config = dict(
    num_hidden_layers=19,
    positions='learned',
    init='normal',
)
Each number is 500 + 40 x the weight over its row's rms, rounded and kept within 0 to 999. Layers, rows and columns count from 0. Numbers have three digits each. The size before them is the row's rms in percent of the matrix's.

# up: layer 6 MLP up, 448x128, rms 0.104, rows 143-153, columns 0-127
# down: layer 6 MLP down (transposed), 448x128, rms 0.0932, rows 143-152, columns 0-127
up143 105:485475545446424518475469523485556493524535502519496567542467443508513463505506573498490510575423500453537535483472523547465479489469509419528568518475469498458510508421480498544538540578501482534479474445550490553480437458529527516506557566500474537555481482501539482497424486491527453493409552504537505489500512484496563430540563460434513489512542422438488497561457558492575572454487
down143 112:466468540502441583473548491550501509471515516478512571527461425538520485573477516546463470562469590492485528489449519507548531478474433524522577572502535506474487466508494472535482425508541479545505523474498449470560445532589504465438453495471513611563427538518494546471451477504485502437476546506518464548497461554456480476521436523530436471480462499490480448507510515540447445463552
up144 098:509525529506474503514475441503491533668526505589497490537530561508486435498480509427467535505495543481475480525535594482595513543454516539514479518500452547478512484514493512528501496477478473459533522423503497538495489472525470492489510497509459508449540526541504468599507446506521482554449506507575449557497549583460505465472473403569427549494503498494491497534441581478466498532502
down144 099:455560501546534517443487632426535461420474536518511502457498476432486607444497488434474497387460461487498451480506525521485526470474509556498545458473544562577479518471510565466498529499472496494489499552527476472600513503521492485476484501492478488451521490494556459468449578426508493518466484520482528476495449495529460495559545569552490474480440564557491493537498483491509532467538
up145 103:448510434484503508508487516494567526443456526587491541515487464545490548536474494511476445530561440482472556560379540478501513466494479501508527517520433473485520472493506460435517501456480538486495531523520471461502474540486472431417515509483534573526494539522508532507486451548498539479530515497585567463553510540439469452506456508515477464434408535517604588515515441575514456483477
down145 104:551476431455442591451512501462508459446484541509527449471501497517434514553531516513482470533512498553451486460518471572430542504493539519419475509527483471521511492463521439554505550483518540546455493567537578556504456517535491475478542492520389528466491571496519502574509462405368504525477558532520523497486514484506558480497492488465486495523488475431516486442537493485543575484519
up146 094:510516572515520488509519505540478511488492431495521443438495548471517557502468522528479558483511516498498478428552553547487533470467441498560462553474494524497450468529540450437492470550549471499549473494483457515518549432485490474487505447491425511507570492488489488546571398533482498520462502514510549512489384527407438460499553471494572508454528495538535460546489398503538574559459
down146 075:511484478443499464559488498469547392502470555507489498452490482490454579498552473492517460513466480465494637466514526546538485505513534481458525500494535491517511439523473550501516536463543514523509484508406458430573480451524501534586581593527543501513484535504506536485444511495503532494533489522419469483504517537466587550514465560501428453483487532487500517559520540477453435447439
up147 103:541393492536493466548472528520542494496522515444485469438550483478557525510531465479454415457480482487409500502513435478516505540464522391528467511563437561538463496484540515490449520490517463550501539443521570514565426477461518535407514514497511526525513530545516459510535506504429513476492501553483517438502465451477518512534506534568532520402519539517563590486535517508501494429514
down147 113:564481530438462473457535579490490563476484440513547530549548556493517505528435513515488515528497436462506471491425491502410487518509493537425544467501533480468507585447455470460453489498497510552537464403501531532544469452486484492484493470491583511458472478496505541562520535508464453509507461490508527589584468570535503523442473525513483465476550516595584459486437530436517495513496
up148 106:551472626417548510485451524479518576500451461499461409524550508502541485528476516537482520426534543508514476508536468460471498503495461510465515507548506530462510494489445507446562574571542577474468508497544492470558499483444445504553478457498522514566479427492477433471484433480517488480594497430474455519525575521488504562499515518568491467488534464543468540466525517555567506524490
down148 112:424555476560536493541577418512511482498535507449505555588583446503523431518485591521539531566514515531498453446525472484593489559469570523529499523450477618540496576532567493480507500475470477475478478522531541507410480466482492534428475488459528485504450586499499483482556493485507536459505475477496489462473464500501469499499516541483533528460441525506546437465487468495523554499508
up149 099:584417504454450552490455512485491498477495515463505533482549498491554503544500536540616459455545439530481524478424475542497488546499457502497513480558538510504565447402456557556525519486542499417563509515442482474526514494511455489499534411457536567489426489479527490443540514558535495470492489521489432469495507495524502532537565536488518558561504520533467407504441544469502547520513
down149 110:407460426522475549479430524512448523587566503547468454525499514485455549471552468503553550445498524474480547496452502484507512444488383453483508497511497563451450487514447512549555512508480475465543547450530564498505569539473524473511460552474451458601561445489514575517511467486463560458516490533492524470477468485484488516482509589494503465436526453549450536488463515497481476522450
up150 096:522481520446505482521454462544520534481508428485443496527489495544514456486496413562516548523491499509492571530573538503540476548587508498469447417480452488560514468545555495535471443453512530523526505538517472478462561554539473482515488412514564484473471514545515466459412532434477480531511588466435526522539507395492471543515495487521477546498452519556547540457554478588488506532524
down150 100:518497545443501543593422363466464475479480499466486531520483467468464462514487496517544519533477549461469422495494504477434508479518497506486447600503506470468446524535586481526567504470522524482520541502450461488487478418519445462521490558493553478498421476451554472504489535573516501479471533509514506528527506391476492500499485521522590526527441443562471459461505571462531514488523
up151 089:512445475499542392435467543462447574513496432462487479515462542550525524529450447450432483465507536536541515517485427499530519545465477543469503548476498566502534414507439426529473457482481538495462530482586467521494474577492493522526489521457474537514559466497486538450468400536419519438495457502486535497476468601545457500502469521486489469492478499439466472470556538491456493529475
down151 096:531570527502457542526587486487536462480574541511493459561530504474436423513455483479495500606472446478525510468527563437486406472521522516522497459513509511507436518496566495593484533430509454476514525521505534489470541384541495454477525498542488445457458553495520438503520554498553531463478475450545466501552468506499486503500512518425499512420500523469551529517437550453485445471531
up152 094:494540543500479475454544473481536527497503502478523478535547518496445550541538470501540532504491469461576448454453504469473577586433476542541492617497468508447484516469542500449582579527491508494477418440534490473541435541472526431581523481520508512525512539490455532477522489507491540479553491434515509457501436487526519565585575524516507496518594486523501542494416521528528527460504
down152 098:510548526524535511529449423535518472444644472511542449516535483452477469505519520558452500542495491531496555444489523405556439447483506569483489464458572543524482501471507438586515512555559408514495519546510538539492519475497540494507533543479512499455454472469511494518478445470528501508562469478508498480522522452441553435512420517523504505463552506550546452509474514403514533493461
up153 112:487452442485538441526489491486429465589475515552481478567475516558464521524459468508535465534513471501480488458489561476515420485531512422528513483554503506510499548519506508545545469466505579571436469458566452464490495547574515567477508547420443481492517556518572521520509496465530489504454495489375454457543435493522532530492474488515491531500484548422502568439501473490524504433447